Part of a small language model's weights: rotary positions, normalized queries and keys.
Each number is 500 + 50 x the weight over its row's rms, rounded and kept within 0 to 999. Layers, rows and columns count from 0. Numbers have three digits each. The size before them is the row's rms in percent of the matrix's.

# layer 6 MLP gate, 768x768, rms 0.111, rows 504-540, columns 128-255
099:506465490484413461505589648474517470529468489540410551537562538615526577437496565559386474475499530489447482514416559470477559442473477535553485468541557454447587514438430419594504571492538495478504514495517461473488451512473491546540553426445412516465499538514504515534527534436503521416434534538409505468522564510585455564492560435454500534541467497456534526487597510572428533361501
098:520528596449563427435460538498518452496567558487511532409601503532549611440525516504453510469485556594459484485543449412416564492459544468484459466502527474522513465380496497585505486539539439419524439418629452514432417466443516530515500431492431400584449567515535509567580471485530514435548619500534490398496509542522605500519526411539441551492506468450497488575555566509561540470570
100:505512511441557552576564479546478506484521573532436512494562484478456538481470504497441522567548515559505533502610605525418527452575542507553474474504501516492620518441567597571520457417475482513366533446489450489566528504455385521545499520485478453539433487483506497483438466500430504564565550416589463546442430550468576532474446413448517511505520453572574529486516567495442567533566
106:488580542416448369555437557531563448558545509488525538437523528473442535526527483513475447511608465552524506462448489566507474551590479364523547444614630626440549378422520507485478492440484494497501467499517449515440509418542574546487470533524430454516609436510517459578433498517506455521463516494501584540481387525515451552473487562476406545506546523542596510425477590585482626573480
096:488454508505502492380455484413464489655521491560472564482495472494530587535519540567479581485542523445478495496468518514496519506466544471471447560466554544484489515515417483574535499531485567482502554516424531450535477547518474511553408369515463490547492503490563466552519525516487499588399490469505494526480523607442446464484441418550468507541585502415421537398451459446450447449540
094:507459490449472391510496442508551449539514497394429511515455561488455542496585448424471464530484555571486481479482453463431466505490418537468524467478539444529553469443411507469555623452497477523452488581528504460464498476576367477488553473559515517622516498581509536386536480444490572476522438484492515462520533583420476499407516433416535509455518527504459503520530505533550460496484
092:637530464463580507473444558537499513388507549497468509558544512502546544532545503584541518514490527501481475524541540452482489486451556460468478521427592474363443469511540572484471496498458586587492533459498521439532400451557581479399443488491473515485506585482459516414587470596464406555561484476565564463403557551548473460528491496501478473503602556472418506479559537528471613558427
097:609583428473588498506562551479488491488579473556478464382576506496487530534508497503493510500507457545516510423489482564592502481539558563528419480417486528506540540449518531479452433595468540509493516490504603440464508459474501464523465397502463456506548549568450503424532578552411461474533485497528567500609477582534475501541537480510439460491497529476537456474482453488583502604494
102:527539472549450587483498531474518492566371505400477537483520482504538516508594502447459448544487475499541509467496528497510506512503401558465431493471496503397458469503527535529476521536568345527487609428511453485583518545501472488513538403567482420474491435491559590520583459525484563391469518451498406519374465416462458510456458451483465513458514519423449528618539473489493397572494
106:494387507592428510594554417418451514489464510601496461533513438479471520503463438545498491482506468480463382467404521507572510434497458456431579441538508513540500401582519524489450553496445476604526503523512525535432518499504507459480528553492560451538463482567497507531477445505532502444587401602537498484591532518492571542457577501444523500531558619382425522434522484407479496407501
096:472520460579581372610496504504539532553485496446508551489531445423580419393573481567451522483479448576529390527498547460505556441452506517542366396490449481502480529447468478469512475446490494595492580438548494556307573496504487527520522637431519515475522481591585508461447438545494469474565489537438572522464516427581447481489550465544515509568493495466498470517511566472389486539562
103:531512499453502467498518593505434600501501471479601505569415498485530488532496439491414497477482469411486516469522574437532489492566533448465534438553470509458506491432426438462581498524454494548526549503569419585489434472495547496485465555516452584598549482496522520544523572492480556469520490534515454532510494538496566387477490577425554511478580515520487525413502568503536505482413
099:671493481435536467541544457572475469500469496502551492491614556460468476540484507485398538479505459537492464446456512416496532527459557513489541515536483490514483512516548498484445570540526490619453427455450502519561442576503499540455477555554451481476466474517485459538446591448498531380533544483544531525479427511550597559481426554555455486529522511519430443468449537572478499512450
095:431525460539501543456423511485490493478542465443410461473550482514522604513609475546488578500499579588513466522568394478531556470589399438503475468505486447471497593501523471485480499454564498533480501481596536497457525592622536501500572452516487472506493542472549465491480488466397559435484475423541522494446477483471502412420452488552496597577498507475461506530391401533545488438477
112:507520473557475540528522495540460416495471547427522522521446514501501483486546446429443461519600514441488453517466486421466532498501578450475499425473580535449514418528464505572457494571403502573518490495506521508407480504519536534508519551515474518535560457506446519544441438529475483503547550485570474524469502516504497494381578491433544454487560585397445542450505607398464451493436
106:524541491591426509543504437599500556484671535511483483515536394429485517557432463444468478498505536449557482516487533602511479491557517459470523491590492560424423464421577504555551535471555527487595441509449568455591542483424492620547505459454551481388445491525410496488523527430543455458552605484504541528475504576472434502422535430505550455484483479510523550439521498464504415495523
100:491560509476547391507435521526540487580468477503600552512512586397498482533634556499518550471527499538545517521530464462534466505518478478528531509518463388429527526378495460464562430443436503482474494400468461503490493347405515478538511455440493607458449483525518580528544507469553498482490474528459506480520473459541521547493527501449509455452501496523494498454449530561487567514498
100:413578595532404546531456566542528540485529513527493460441470430524502469474471496491583532546532487545499499475488455540462502500492519555415494460503515540478510477426413505545503495519505486461531456412490551568453596504636474506553518494515457459423487447482546595493518524471461541516571474483510520399436507459474547535425466508411553498583484548461547545537527420477480485467518
101:441482498528464498427481433527563352459485404517493572516423358445463542503535487497466567446475542428477520445567453465510429564549558432436572500498452431457502500423563469560483486539484554488418463558453505481458483468412500479423536529482524466491525510604539392447520506498440495491520554550428505478605513510533558481609524518517600481519481479617566437547513491526403548473492
106:453535560501542580486519520536463417528465497537502501528498539515472453456447466434522544443391519481465503521522398506502581464472500533491442457548565412526505453501451490540394399508605575541506508416513517549451474498584373496589547516451609540551457523494545549480489451527519444513585477453422424491555427518531477599537560433491462513390530581443369468539516486577501469577461
107:529577430540502501523561483504502491424533520475574485474510495502472483481542403508443499437545412500534462450508512502549552454493542469405548477524590513445469404552582471518528452633519389502427568531530510555490428579527517427411392446491428482477470507529471517521468393524476492374432477547579595541483528501480524521476492479495496548509578411503431474586546501463588447518450
103:542588481497507448412508504464383540515475525511532566536514481449443561540531501536608570485570430515476519535529469460463471469390501477512429558466587436451480520409509556426567568541460553478524532500465506528554541438491486497411616420553495544466468575473474537530553532585541493510504480438565530504444512565503447493500536495570440435439476533401469583580447543508522510463516
093:416452509500432496490465581480442549520503559543485595475570520554410486506526551592592397535524477569454460540460465528394459449504441518505537463524538514447482478457507553495587442518567520577510567459503446450536495384597476573458466411486444518558527447500586533477516508431539536519422534538497538546520426462491486466528465394505445443526436547502536443473558496576466490455457
098:570528489508594549503483471569468497532536555555361495507500624603523445507493478460523557473479558456448526537477460553428483418422625465545545472479412514418478476536496514494531539344499461508395519453411517453479466490584549460538403528473579430471606543528583539515492518524479526489506513478424519427561495506488528548514493567449391478480625439564493488612435566538494470520472
112:455540430553592490560554525537492461495455473489442470503507532547449553493445430468515554482501579493465488476423492564516538532501483498524590503521512513424471502395516490531450484557592589525518519426429486567512495513515484447522550498556498529479536490414641532438526505477506483410552456440433452487533528547552569454458371482429428435445524540465478445547588476461523458532427
100:490459485501539544392511496568585474453463418456461547511500452485468508434472534531418383526581478514529495521600392468492496481538509505527539390551503453431479497515513617486514514561598497428468482528509523461520476525502452553489571512465602522479590421526572543523416490467525536523490572615532574441439554510529485518438470542509477538498469522499503506441561479499619469426417
102:467507505505556522489524507553499344467474476454533461500442416486489460527526497559391538499500547544471565585493537431507449610546502509530557486576585483432615497541442545467486469544485462528512517563486496526515457562544389540602473601476551498518462506513467510521483455525404485440478407586488359494512475489517410539494541542563487532459555592570470565484494466482511512420446
096:517472546470419526512517493559490551379473473481485521540525671478532593516503453484478457504534552536506409538580523520474510441526515520620576556483473543528491471456434525556511508459447473459536530539497559522560588532477524464471530526476495468469552536488484555502493458486431527516525409441472527461501523490479398462482512410499585473437459475495478547533561551482518527502450
100:546528477459530498451498591451473507527523478557544527520564461580566618458508485497519466496507384492527451460503521485502482488431465543499552489536507381458430521380415510530649580503456512461538476417483492483541413425465592497482525551547552508509557494464447502380532455546553601362513450527486550550534528532466556433464632463470486532515535529437463618439479511512491489434385
103:556493497497464483456498531483467460493491499459443528498494463513542543484521509558429459493427433508460557420520442461555649579484513516464589506536468493501506486491468511576527484469495526490573588557491415437563451501502447527485610514486552472438484554498469558487624491455491453452506491507552527479466411496657547463494565539545439411568418523539496598424496561481526514480546
108:388547533458542477607429499499470527556491501488490517556466446482463593537519530388475517495557539511490500498482489455441527665443419489554582352509619471499415404471422473514564491531584396419445493478445493518462542486553455527359493496559518507498498551518454630528611562506561468477457507526466481462494490546539488493365444535481415582464515536453471580450543519543411510496554
097:397529460536459494577660472509570570507523519559497502429414543413554481555523401553450443424609468486569437582534447403458544500578553511505476498465483495540404506477450437426474476487594514580455479525515410558354549490564563555480472527511450558545539464521457503459493409439438536486504480548459486470565587463464470501403450566542492548505465500448567490525546454591456498495463
102:405441471441572645545480486552474546521568536469468417477496501580499482507499499574447507513517547489459517508443590441523444497465480463490501462522499532440567500509491427502478533553509431546503509447437580464542501488502546441472538500493498519407527539485477454516496501499528443547544484441467480616534580504433490504360584559525586520544418481482436573473584523506590608459515
102:465488544472482473470491507629531434598480510558425476493483520581532529490628540497449482555511387505531548495466482446531449492529438408484506509501512564417553487537458483477428442538528513536557587453500475555489491496475493364502540446410480500402478481651487515458440575472499444499520492468481511454507462560507611514457415546437601462486390470461514443422450505508531448472474
100:402547454490496531528448559484463487481450555560510540540559490600495608453639497484491475450444662619550380469495515508437558435610493488553499454499420456470393587457468520546462529434450508481561490521562401479429475543548457497495533502441482526477467467487427491454578426441465498462503496447525473494385591481469439490484519480548443525576451480512376551544450475531493570594406
096:450428419497519495482483461489553531504386576503485529540468406477563488391576433521530510494482461490509459484539494447497470498491424413414524453387527502457489527523447503559467430485527539477470546439507505549483538506434485470552486485554539476471476471529510528482496568499490569542566560523500506534589555510447473481473463480506507499489551515600383584381445520526475506443470
102:548482405423491530511582545558540461512485490470529551481418490488537522585524583448502531535548493418515520480443497485500494469569413557554519388509514505572542592428466510409487436462476548596487435528504491572597513457586590527489449470606418595435439542564502518534432495566542503429539512470504527521523450499490524519554572416573519493490496448445460541535522487464437433459502
# layer 6 MLP up, 768x768, rms 0.119, rows 504-539, columns 128-255
101:429477477498530497573486474490466494612398478553468415500538560353419416532470546454573560479526528500526441472529437429641525502518503528546469485556502504483511570560489504450565458475497448398525527455513494445490450504514497551463502440518453566525514534495450504462588442564520362436468445496494567455585601472587470472595529494457548491537518500510531561499573443444473555542399
099:403569521438471519553478564488468560511478533514551516538557496499469549493420404504536532451493509518380545611485497487565523502378550539578555523485544572501365444461523470571505475537445513459554545516536562610514531497515540547411383483503523487534512521546479502584505589553558430392528424522568480534569544487470559467546523483501481613482565559395491452496556477518560453453482
100:465527493554507624497556554422455621480545537527513596438430497423538369527584595466448444489490470496448528469586496559460538549463488590456471428483558552510504518498476487451494455489547533455488391426470526497490483450571454412474550585453550586486504440589420550457560450467480601508429479473424569528623460461456485469479469515538431508529407459430446538479605545488463497529444
104:448432491537497549431591561479444451472518427609521424476527564547432471452461525597490484557473490551523545509517535480448472593539532420591567468536471466442538510475514427511473490414447571439484495434472523595509443637512467485420513468546503482501485408539433487480596503495570515520515521444500520507457519483498481498517589421476501505494569568493442477433476488570557485480471
098:490513555504481492536473417417542543514473667482453465474521525524497595520487492421613456430569504504416477457527504524493540484477550530481468466440561586449517497502473438443513549508408493434507481549519544399498507457557516513535500488473418454494484407375600483474507466515416489443482427429539575435509482484495402488405456412648475484499505513527394549429460494528546564482462
099:398540491546553516552466540457524534461459489510471510479402493533491505510475479523506527524434534526468516479491450583511489541525537483521493428533472596464551443455530510524510522476424590496518433504414516514397471484494472503545501420494491505415511540550493534525486531447536459496516452572470429545491463457447460451467451459514503486424446455527528514557495501554498536518558
093:491559480510530544472573390521478580482513522495540477517517542477536570487444437517469525534472506541524439519498418554446506498468579525513452419513484559455589494416511531565500560554519510546592413465532510455456534501537502523457454495499508473357455491494398507461430459517450374489524439455535478547429567454441546449571504532515470525551515602485508462495478454497488451545429
097:533520524615475538404488481479591481529565496586510457522461424459452486494411535569599430505510507522465515379542462475519481588454514499430513467512544407457537551537506502523440468503464497525413482516416554491420485417509451530563520491559509550503546544478488548548511406500451587452626546548602495525528495479608454448403542470547537516640458551505468411438618565531527555445450
105:554485513555541418458591429436569483548567524413578559539498513423459549476511543532538500481521519491418471539509582512450549416520543597495412486465423488502555507445501466482467552488519558515492565458548543508457522495533446508596413560591530477504535555625598542453534563456478482453488434547450489622533531561569435517505451528582597451504488521444522575581578410478463475454545
102:515509518510581476542433465458530574485473526390445550426525510516382504525489450514428558476435539533477571499508503560498529518531557423500403601396541487504472431436449507487412427562502554497416548486516398519525428540435433511465493530536468585515538446512502540403471441489496513480504528407502511537532513446450484490553480429550464491488454546491495475416542503632546541500546
097:540497503498476559502442548533538473624500560430425508454506478547561557484505527483484434415453460560549512516596520436568463484484508456503540488518547496460596469388455496581466498542454551475485438448410549476476529444506516515498479452500446493446484574554533486507513482481514471505554512542546582542551457530516473579526465531366451382536499517488454420512393470560550577426513
100:515466518434469435441500503499505588481523539501585523475538545546514482523508446561526569574502536517520429576528583457454562451501417533539547453549563429581540478470508488458504496481397441447413465559449450476509514547512446437489462501491506603596492449499401442487496516501421510396560425505524381565451531479469520526557531532588536417445514575435484574493482519397565463558484
096:518537518548451557475486526508531484498541471470445558478421559524521479526578595500543510470527547551531499582430493510519496523546518473475532520544434520533471580546517480513434497465561443526447551430462512498480529477466516524508421514524510522407410530515595500558602569538470487537510473451438608496480423408555470602402549444553484411523567503510528509475513484428483497456481
092:494535468464420492540566486510430439516425495468418543516540410519446441466421504504539526562489601488575516473552458529427508449479537490560432478472500545559455465479524543559512507492417522525414485473466512481555487501539511452435606459449497473475523514616499563484480533553482531527481532334440546488549584511499565430488504494451602487454542492518580446503604427450514544529577
109:538424533471574519403559509559516509469576499531562503493503522479462598509592508450550621544419459491445444543473582499534483543377483437532440505542480494501453567468520583501444454514544505607554448364425472444497438354511488471459502593510342570513517598540557604552519473549548473504471510484481466409373464445539446483578570430535467543583506608551534522577539462512449480541392
101:468540478502547483504423488431513453484513567472509521498484490544399481523498553511517479535484449508561608496607598522549395552466507472477524528605509482520493429512493538570453532537448564472500486532405538557576513490494453491495589459493551465527443501473492462442490447590528415538497461546528504479484517470497551496506431550543503428489422486454470450547452590602481503589498
095:404547534487609500480482535447515502481568472530396406534419483530523452526511526499601497533440400518427473458512484516602521443556586434644505597563472481430464520529449459487522504486499438467503495479489553574436521435542567486581505440502484570478537477540446556520545518483434450453513477576500521480406488497555530462475455561462645482470544548514526440578464550406573524635465
100:466550470508466493406573480540422482421447401475446471525469449496393461473505609457532518454527554557458514470524489516462473506506462569431462480417479482456499578510490514514513517546441551525577529437485509543505527399551579504488494534513540491534488454578469490490570513496509518564582459465484477458515454499465509563533518624434505559470398496523359470468503471483506464475571
095:470448508489538516548536577490580536577406495525468446450595554509562420487470500531477488462531523535510533531467557474507520395517520553496451412510479420521572533608554480469516454475481486550546471429538438440525587466516486484517594575439544421545589499467472572526565548499540418565505485505567619517574558520548529504454533503571484534424451499557509458423601581505652464439526
114:508523568421520567382502475504512556570616495641445527507476497462508453519445475493520500551478483581562460522455438477430494439514609531667563421550583496498474526512484621490458558563574481494532503396414553514545480526558547529508577527516505570432456512487511561496517625447519509413520490359489548526462493477438576555525473541504453449499386505480526510453576484475510526585533
106:506416505424522509571437508572536580548481483531554483453445488468542409458462543591488506429465499511554538549440494549467466508594443499604582540448468465498496545595504535427534459605442521521501480469378500528453460503607471486422590497473504481487501503514443518465514486513430476361502459531556431507568532549505593535498466577460520572510572547481490519461437509497555522474526
100:491514464546400558503447455434517580514434482437464506542537485503527551462431450518456407451419542560485524572534446479456547501587542494495498516486516478518434486536572544508476496444578469461471511533561530568555464537500537536546454577568518524563524492521574493412505547438439472537441490630410510428508569444441518449504522527446531455580473494477553520513493582525509498574418
098:494502529511462518500495479503406512449480482442506424441487459572497505520513527524574409581492559525548451442495467441500545453545471579556528555468558588483429480500475506530436396476522532612503585478510458495489549513553568446479516475466431578546392597494574488469454562563511527496563454442468546495648478611532473451512385481511490504475498478461534486578639553496526401437509
095:473511543540489543487493512614491544474586499470495546512586475485460477543521422455461559517544492507498405488514572486504532526478593552557488468442516487526458596486561475502495492451528575561616415480452646594555465499512452431565540482558638491511463463492580469488459504541518498550436605455383503499484440542497565514494540523472579566503569417540553375496372477521482506480442
121:494458581425482518508481483471502493484547533574384522412413527498492429450541504512469428543524423427569493530619514466432385481480465505483445431407472512503593584584419523531535493497420434438460545521595577434440511555527510528454513528501488531453464496516392477586472427545492642555558493451506536519430439462499479532546521454568558467492481473491496551491511478506489523406567
102:518394525444491432523463503591477463463528501405483477517531453516489471534464519499434558446579493588533506538388483533507547519407528490429480571445569544494656506500483447515485579483529567515563535543399521471472460591503442448462502419466567513552498463509498583524549522482472569490481576574489561602582475521503457552523525465528477505425540610497500440533626470535526418409449
099:498521406499550479546413454439477538552487573541445506431484574561545392546524513507427537466530459431545511430522527534407462457407489544478591643453382474492477583580492508462439587503479481530582462499509523520526486444532498505471491510474467452474543546619492522443481524510488591558523525551486564546499467591524552456612558562521494531530491567589482480489483482548538432459430
096:534532507529430499477504423512554471472500562483561546483509408496528508507490518557475491462539527502501653439551500458499476437511461591664465555461437520451487451500397461442474501482502498549536445482478573525494542509554499473499538579479450502567427428551566461389616487505568568407501597628550512518460412460464568592445498474546447483515503465501455493507465445476390547597542
100:458555511484440441406451447567608500527513511603461497500520481563564592577466464487485493466563532578559521455510568486550522515439526572484535524462492394555470447605476514459653448479550484454468447472453494484543578574430577511505536544550556577447540530518411532491475576499578465545510420438481534485511524527502496521479593447427486511584546436621482443516487520490475512439612
098:547459497494592499626566520509432490426509497508433464449511580511419409460408465495531463524530564451487382629491537549359438501557461516609526467467406502463395566559508581533554453403517515470452469480530509442469529441502486441539473519480486524540472488523451574511494524544431492549528505528405490524476474516486518482543528498460472471503482452535440487532524468580562404529455
103:485505474527504544320576453500619444464575509423526469482421545475427410512521564433499520492519505505574540538511492549517366517547467510437458613475498521520504499516529521448436579558530512523514506463521433478571519533448441469550533501619444458475438535567546407528526531491597516517525617605485519507596450448515357518534447471473361451512500490485484440498481436533496468573494
093:477538512564457469607498518573580536399396527470450458458561454499505522466598537492585489426420525621576462463504452543509530587465512523415478628458502476467535440481533479454441549494608554491564449478533521462443467449537465493412490524525463485459428565522551523537532461383475408496459370546438454441559603468586477584486489544529523472478540406472493446524486533530557473520489
101:469452504486498522531481473430480484580468494527560576545470526548534578483532376417520504372504438541469474553452454504519473482502526421484489540511497494496500520621476540510552488372528359537386459503464481496516535494451564524528472479542503473612471485560503486442590460555474534501466529424485493441527450470495513530528529493425573501511426489557546469559546436559509472556468
105:473506509539459578578475430528516502512423485567453465473566488535461568544584546471458634493524530551506476526420457490455456506455420514519517485498534545468577420370461385449518493443520557453470524504476497439616464551505500544456532549565529541530548394531490470576463459526521459525595498494439510465498521582481470470506368463582487495465468457448515510377449523511462460393577
101:455514527412499591446516509494551498456500454534500500461452581446483475515573510483445420487519485560462624491400516562473489479422492468593516531576530458439527547633507583611540458506546515491543439508503507560467613567476537485491529479437495402560497563484479577527468505512548479598483574485562577466528428558480477474528454463547457434645491480444459433522511507485503506530539
099:429426491479477545585476518503521479477462491468488412451467427527510464505539442527497419507537479445504541556522461474405488504543578522493589560571496394443425535371488480435456518520561522510487458502499549489587507478500448443523450520596494579569468484463553487565523565458510503523504484456481473501521549556492487530563445510397367544453418506605485535490496477519495507537487
# layer 6 MLP down (transposed), 768x768, rms 0.109, rows 504-539, columns 128-255
102:539454460471592507542570502460495511552459520440381549460524444471548509457575444468519473484470582497462478472459443460528464526528636532571419536431531553517475559535478592380500411457515476493435428504565498527605465502638453510498436481443520529441557565512433522459476413492539567567593486596445504558524491486534436560463515546475456401525474485472467568510462479546495482527496
094:572445525500541432513396506443527447475434544493458499430487391487562477460433513515536507511472467596551570531500494508570498498506520431495470454503469447454536536403456532539442495489466475547576513504525441499509600480479520464535535504472480436465449580524408410406508475474534554498560490496509433376551458488538490488501496444499504548513383388485548453497580478453414528589542
097:494485545443516499497592517474473491484443439561515433475561424518502523490494469395431485537503493441412398528481439430429431475519440500435483552448502477525501463573474514523463517466555471507595474470521524547603480493519441413376491539486458549570531476461553490526435573503512538527511500483483457621497569583504511590432497504530429450539514516460432554568436521500594597491477
103:554530443422500489539502480570558507463493558531529502476466492484523574467496509492558537459464478438455520485558509504385525507550416440470468514482495529458519482452472508509481467472502527447533566455475510523461519545510440441440472499500494426518504478595549478488506369555533460491523516522506532474394523477460450439510448437490594466472508510513498464450510421447455513478565
098:485400552476483525494462567476614563467476558496475447507524568526523476558480432483495533509533487506468483499445409528456572568634517554459519453536582523514462494514500505495456473423560532481510530490527483457593531597573390508387484530578460424555512549536548563468471390461518599542574457580600569494476515494513513524440525508539531457502471453468436534474466507472425425499455
099:485477548504590610527397538473531505582525482479524504554561489472438479540434562457515426509471466547528487611504440472430508443456536484610446490517437475504477552494540503578457482446453444534453581438482576587415566561393455383484498475519560419530548481555480419534537522519486532549504541527477442489559482530452560502527406563506465556491509527436490563521514554549552492412490
098:576572601517454522388443466459471434530466513506537549512576480550459475534509501443499479481498416464533569523571451552422532562484537451535425549510543440554499532525532611449527513552554509522464514484465491527469510469420577536499491626430477670451459532409522489453522538566493432498503550523493457500577444535527517440540486454468572404563529566474578591528478462463501397555623
095:563432449499474453538418578484523490500390588552458485566437486415484460496546493399471461436459418533591515541550509457496462576483550426454580550477542541632418490471436545572559433518551534381384454601525565512470596474400578535445399519513490381603572446513540513509353591441563530530503524490471498584485484519537569484465548551466515532439499484513485496613545505534583517601504
103:573374410478476552521430549440518461552484434493598515531523458533443489544539372486494494587427497483502459457442528522403495432485528519570478503441481562481530549486539564514516401493510515492450534554476471466530510514392513546350510525474534497571448431526434496536452542471434551457472518496475561485510456526618485567508510468500498462496511414536448388536587432542557566548491
098:536496500489515518491523466525453487508526452501594492443481546618508558491509510549446499487564517502529514523490481476532492485535510548527533491423503398450489409545505462520432491452401491423509524464535489466534375482551550582398519425579441616453425421491513476411551433525617468494496449455550617515497457507528575504470596495454414535451465408546556546494435471500537474533532
096:450440406507545507568415409597493446494557470511439454511539594497446446490521545538519560492392463539553451442564463500515508508496510506505597486440489535529493484436549475560497514433569449520451566565469516527462485477519471391486466465553537535466530432445536462454506449522530460451451454524523494455550545440478558571431505543447399477518515511533508575520496558525455396488535
101:445442509417513477502506497512458585461515459422518533525490560469458428524551535569439464454481513491505586495485546505506539545538423430483554500502457515566512418501497548411442559491474514496534581545514471469462509441506497527437458459504428502534473457450466360553465542551498523408526513392519482546548500491508526539542434540551535460470478454495483522439578567460503500530523
098:499538456524450616506484424524466476548422515478455494496400577524551484573533401590506497451553488511585540458524516472510481550515512460485517509562513470538588539518573483483477491476370496607506502497537481525436492574579456536495535515569433432400509465547608475424536502500443548526472407472488552507568393458431473516469464438531480465407565402461536457411399507412562506512507
096:450572547389526430482438542570504467525427464489462461433530465636415458510404536433502512505511515434521493526509454432483535550479454433532543526541537488469521416474500520471505544556417372476504520425564535577443571411454425535575489561530550456473460551474564517472465399474504436568478501494394483493515519487511466546484494558479520493422507502551497534513604506519513483501535
106:392446429444489494482509521461516418600578440575463419507558578509538482481437531493551556430460534570486521526489504603534441460445434526449538501495496467486521462522584524491531545497441468485611463499455583450577481474530462498440419518467607524507505550450509424564577442592571447499570485461462527454547572556527533514487592428383434524530476487500511458520507447525416470527484
099:435513538493491520459533533550486435560550437545511491504499368526433437455489552518526566451452516594509541495494503486469457412534484520509498520387526454515437514460512553483567470551536454516484495497514507521416527570511458521536528477371469478488469462463496471582523534554519613440550452471518562560601520451453507392498532484462622466530514536540432516487505553468564533525576
099:392560478513411454441559455533569480505556600434534420526502515431564516524520445681570493483403522507391478447541473541474470448580555443423506484564604491433441524542480518466537477491515494512482517570522526504410504460482539453461466481552481536448464559537532582407435537526552366450532438455504464565349494456531566602496454449556508560427548518465479532511466531486600477552512
099:533555612528412401533532480464561476541446460496432447523569511674513575445596477422490526498540473460535583527483462451467428411397516470545603444424507535485486538453502465363434533441516389461462498540509464467506487477457480515480403527600465504467416492542477562482437470491441550503452478460515588469543455490480474515436556513466484418410580523543481440462464478491543455496446
098:537521478456497507517504553425526539472511451529477430498543446410562536488525482553509500547486522543463482529479485469515443549430425389521488417476510494484518570401454412502524454571442474541493531471526548486452432494501453557463494616454542449456574514478587580520531630473567490493484585580538408488530526471402504445485430572478457543446517549498523540481515508514563460532347
114:493441547488352514428564504559473592551485467483565456478528553502566488468515438519473479524545530475590505532578500423553521439449545473508484459509557496524490523524478475489546540500501491468468493513500509470542597440501589520483477602566549485534488500550461502485421535435535456500407506541481452420395396480531424493438541463452429510472490659557448506427530476549498452479383
103:544569446506476535547450389480495553571616441542410516399510509497575468474476592556539465501467527517406504516542480514495430383531434527503504461468527515466492446410503473424541497470505494454482494571546486456587467475571560488475488486477406497526554488536531573500558365461473477446528507539560447483475534388553520462469561491562478526414535475476548466448553502402597506411455
101:581458537475548506524516514478458670505549500542476511503537460629480535436589515527515432423531597464405509480485408491389409406458475559526517447481441400507448533490531522503512424457476508470488488536501545410477518614508476514574453528523483595447496394521547465481488538590541425468528541519516471489440488451459580516515509547440517464511479481481600481491463439530480442475535
099:525457503610451437428431447457414380459480463428453543522554491510518540555569480534437559487520458425493458499519472493386370442564567558433609546534556500541465513507491568420528495436472534425461588460498478497461567482422489430525393565477540511478434490422436542462468445442459484541528479467485466518530465528519409457567518497477596513490587554492568576519532513417449558512493
098:502527543508401583361521451555541509510551534439505487533500588462451496516511521472479514421406417469474574464557508504454514568500546437449505429570497525514519514518544422525490576497436438568416580462483529500474584474483498535469520584498418542529455478488432477535509462466545432470430502485492513482506538458461511542505406461510448493453524552498517573396455494486541532495458
110:518496467521549532467461451517497498497547529527405544482489568547406455500496467514482484505521458539518478399574532465410441514420453522515449458504455482449472502514460547477503535499486509475458512541521481489453456498473540523405455567550440448465549466448543477533565499641504536525489511418517454494510421448499473448481506447576554449480522494522498497465462569517492514450478
102:534511528575492444606403466509384447479416528489424523505464393475435492501421553442485513454486510520497454418554468442529499520468433480477423454460484479487521467451511471476518514540407486557524520517474520572491502530455449539454562432486491587397509407540548613549496500512493607458453527571483439443473459517515526500351577624523432517459507535491516566581460521536532488481499
100:567503490452556455535498523488539595459466436555449495494537503491512543468505517519524453527545580569506509439460493499598509455439484470583575525464504509484481494436499450549521507504484433487519582450482523555453454500509525524534542451516503554535494605499490502439532461521520525631455524486503624499471467435456495499447517389449510501529527594531556440521423478512526577445550
098:471506428521529516430625508539457507435519544505497497441583432462493505539510510493537553491323482505468520444472498548518577463507486482574514535477480487351548466502453388424494467462486523422422467469520465577560400435512436468546511451500491515589445513535484517440532483505558507512451552463520535524453527556480473539427475414506464575579463489453588512495499522512530543508533
102:532457426539525421529487532452468433443524506518487585510512444543561555431492573529555508520353461521503462533491482529505556584444496510582516456478519376495433500481483498529436473535493617598374469512476508398569587498541498554505543581558534464476524569586530495543537460560467410333514489427518447556490508564523559542564558520535417530459513491497459480561473538432455548417510
100:494458549516528554580469523403495541480531412703586482548548512606428462452524588488479468509525578481455516464453482520550485547521578351473494502521602446508463451542539489484550495529431426481599506533498480522561522501601515504491527519480491554550469565628473447565470496528496503412466531523504574569486469470536468390563484506511525493478563491480493559615469508543563438456509
097:544434489472524498475406570446633507433486498531519499560565545448490507509499561455405565531614415565530468500441457464543462471525522345487441475475446386509501495536536476497417487454524560608454550546465482507475549551603570521429492508456442492415572580469460549505468506583442418525536430491433470534523505476554508428472517509476562463435477483472496429501543476530476504523401
094:520441425426495488624483532555492525490489514498405402464436480491489516561445468454531477476496530495487494534513449494446554467507573590395512506431459472463497477554539594508528411384542481577518416483537426524419535484556503579504437626501457558534497459387476523546478553491444487531517516521543456504528576502466506578468530610482602510590471371527562483433538525508596551536505
099:512473535471485554451498469502521609532519531394528426556493498439496525571459487512572482454435466625501561450395453549493505431450510405494467560514465535505567426512582553537480445475549402487494446469499511475380506517554475501461468482569424484538463498544573494509553528512442509521552605464610434369507535536470427407527453596456567503433547473536432493496445443483532494431473
101:584454526525402490499498516447526468533558376433446415570462564587476519491497402442447452549511388485522550471494534463456461490525565578560471364540444551462472389542518470618553441422528521468437519498443543519552447559637449450432498515468498485490547470540488503555451542456464437404641523561469603436527474524478564511455475458486494484438609520470522478403567509492433557487498
097:497537511513579611597546405592460491502427357447535500568502458463503530462486563532541463558523470518502549367532418519590554479529428456555454474467420448538603494452496616478463533467483467570465482492502528466470453510516536531378382658450518447489471530497599505524462387410476477465504544423402491480439527490546440425559439482451576582542503512424506603457431496463458480495609
099:470457474446489535483547488552478483465494551465521457552517550505498546445474605494455503511592444455472563524488600472540446493470384472517548458483436504595589493478455438536476497489406484495445442550512469493545507552460555450510523496467490446577503539452486564515526500511589417524467484549538559448439465583531478565602453527476539473534442469443504549525401525566424485519612